Weights of a small GPT-style language model, trained from scratch on English Wikipedia: a variant of SOAP for these matrices.
Each number is 500 + 40 x the weight over its row's rms, rounded and kept within 0 to 999. Layers, rows and columns count from 0. Numbers have three digits each. The size before them is the row's rms in percent of the matrix's.

# layer 4 attention output (transposed), 384x192, rms 0.226, rows 314-317,346-348,377-380, columns 0-191
102:494459502511495439537462448477511536525469539462478578580495593439491445545546533514504472518517481534541516469479482475463454554457424443551475516418503538511496489491547478458497541606418491555496506550466520459477459450495570484480511493400443526500531526489539516453535488379481453519498490466556479567447488482503534492533487414512506495503411551476503591529531513503454496502423439490518542476501469417550487459446550494492452480499523540526543515377526496512502489459482484470544542532484533515517550505481571534486470477504502565476497526454518554461508441505480485505
097:478513513523533504521480490525450536451457583477463542480439545443518428443510477442486544510464452527452519420477474440496478497565503537492454522495491477561438453483512504552488522457469507574481471522515516449475508464562475482559537523462507486478537519491546494552495495513522477545499438477488533469496504440546451515502560478430473515411557521507542468566490484455441512474522495502511501507471446581430539536452457560412514482475528496487559514544551469411507475493584514525453477594500429484482557501494516504518484486567525457492562447590500446566622507458470528482
098:515542471491507532432447586493515537584504542450511521559483486465465524484451492524531430578523530540537517472469506492491525470545542521553533523584536535501442470480467464470465521512470525550541466473531469426580394505490509517544457445509589541483524463531434529556463507505497475547491515537537588535509552502581549496445512575493553557522482461512430591477445523489451443506489505545505470527474440503483513448477495524470511429497574498454454486474517502446475554476481453534478413428531465475477475543487471502444482459498525537483448549500453530436508525502468455445
101:508416487554518556530426521475529487493559537499455421538433447550478545578478473554511482557491571439479480510547456519489539479546521489524555610467502501479490490507529579496539485437536507494501533519458484490446574587484461504501465501565527552515532497486513471471485532513492565558441506490519490571512516404513521502511521524505582467501543461568538489442500548530556496497545486456532507493491454584492557587543506532530463534504561450464463519429480492416439496492502460556517476536527494517490562505481552514413466470542525515454559446481525435485505520441482486495
103:521528426486550464468544505524484587494503527452494514528443560537485524528441536525502479463505512488480603545473492496467519502473472519496502406512510422558460525478485482455467456500536493444476481452498472449491527505486462500463536510459470536498550449582472566531454559541478482482540512583430495492521504502456494466475454562504438573483540539523469488434470512480449402539491569484421503601401579529545540507474544481483564541482493572516493536545535545486553528535496425541487504435522576477484488504492446404542485546518491452540497505555522541502518492486479516530
112:480548471406549493548497467522545512568480474523526502554431456508452555481536507514454449505498504498541542521497484461511576517489472538410502534482541447452525565482468450404494490550497534506483491452526497467556407510477461543539518440562491479531479500484501469541482437506521490527462498551495446434498609554534525582526497552480531454581508537499474495505501526460529531482558426483467456516442506452474461475523500406505536525498488574502512548592462468470507537487433525519475544553567456504417494512468458528484509576535503500504506465525530436513411441498528525538
110:476490493398507472540489439530425502529418527474440468485530495509497517478506523524442510449542522439445493560437555487461480508495459450485460462535473471470539521519500514477465531474521552509502589501447469491489561424512534548524531449544425534550499485590537444462568552529430473489539443471433489481464442454505442498512503440554523492509539495485479563500495565515544523540569507467416473476529441443513545508505523500536516557530456521480535455595509531476518514492440521521462564546499516470526530502552508511601555529501489520510467382519456513498471532494567517554
093:564451496471512540503476522445492529420445480498518514452509509492465504560456536504445485488553504504466494503520522439438417519517514504511410482520433547586455421515482532507533577512500453461618533493428550501501480620561546470465538510462455524507536525436561489473495482502440428465460537525528496555513536448455543543511577498497462502506546505505486524504416591519467485490524469573503476423477495510546523492467480466520492459481541555536489471491514521458555452528495508494408524560463496447450468555472573503515495463457478464508456538499528551461505448510506434495
094:472586529476499475505558443439504419461567452491519448511481584544552503484523467477514520515470533480447485462558470526578502501495536483495564509556418493418544520535482430531501425529472467548479507515486468475498536519454490473551508441496567474530397508560448495521539454467508529498448464527421601490510563486558525456445488563442550501544500526440506455494455474507515530478545478451508544471506492524503465535435464480418406565449534508509517499527482550529558423470503468496526540540485509503508525523489427501507511500491519518430470501568463486541461537531534468569
105:508430485525518485485501532493447547492462443520509517474525443485515564559542531492516528538512494467481588576539479416514474493435565535527444484474472435534548534514560507546515426459513460468534537605492475563453458495529539551466492569499476559484598501497477573467519454509520517429511563566499473550585451508510553469512462452526497490496488469551560503491490478520424485491468565558514419542455483512486536490544496579518516483584478479525521468482561446525518554488530533490536499412474561497598454481506499510515542482502515524576519492516472518494439457523539536501
100:450533481514445483570569510563450507482545492503492505416562432510482480433566464533539457437535459519509538527490519610503439468472509594421528418449491553463513521420407518549515495503518508396493496442547475472518522540567493519539471445455466538527426560474484540471470486528521473444495505485492490486528406453565514471451535441494498483486511511475504515511510478574454475477462544485536461466501450469478533537484445484486515476443472498439478479522503495535427520606560460432483466497507544481499476488487478496515495548516433483505441476457505496451527503515558546515
# layer 4 attention value, 128x192, rms 0.222, rows 122-125, columns 0-191
104:481466453477509544488448498476527462442589538494495508508409465568412462545516457549535461545501490423500539468506489491479487500562519507464539549547522471552559509460546522542575492492483569535416561511507460442465495521516397574473415438458592507497481548502517513537540511406494472547510510437481478518469465449526507508511525523569446492511583579458497472489558506533469480495494507473488435501423510446480490464516522576481513541439503549503520455454525578501556508575494479544475516462507480550491470482449514476449492522492494425521476556494532477475519551500451520526
110:537506469523480440444423511477479512497517495465417487474486533524479546491414467482500457478463564497461484520598482523466549465513498551476500493479487456532620475529461545483423551557382457541547406491525496493514524505480479464529482527454480498426527560474438504463533396471523603545446500509477525462475545530462492505555489575492517481461519527501521446495521514446578529518508518558513513500556554551487490504471545463506502464435493510477491459476576560405534498443592499521502490551547530483464502530539519522465509481503483504503493518474515444457500470473594464521
105:548482500496541497475508523473476500505429443525493532488537569518560519527537612513493562467503502422537459494532516490498523498526537555459531471488577533503489521483433518574486520466530509486471499505517538485521500473523473558498376525484569544406532401566490445453479419447564495473442528487500550513590520487479454482505567544525523525495477592498538544482504483574419473499539561514506454505403417486532503480441536516489494489560430518578511509521463498454479439482490422499462503485480531500474518519466504515492493504524505522465422526418530525483494534484502427496
098:554487477512575481529481523501536457517507489440479475566467469511500483482498535486565564532398574541478495487504516500552548531416571499526482547478475542517494498543491458503467489501473476488499471531436504492489498449541527534500520539478474499539479423482537445518447533533519450429420531528525481501477462392526484479472457535469470529567548477500409495517486520550472503465462443501494512515513467523558540540433430562503437578499534523482509539537468482494487478574507469557568509513584528506484669511455572546418480506495508541513484433510502533493514478449460554489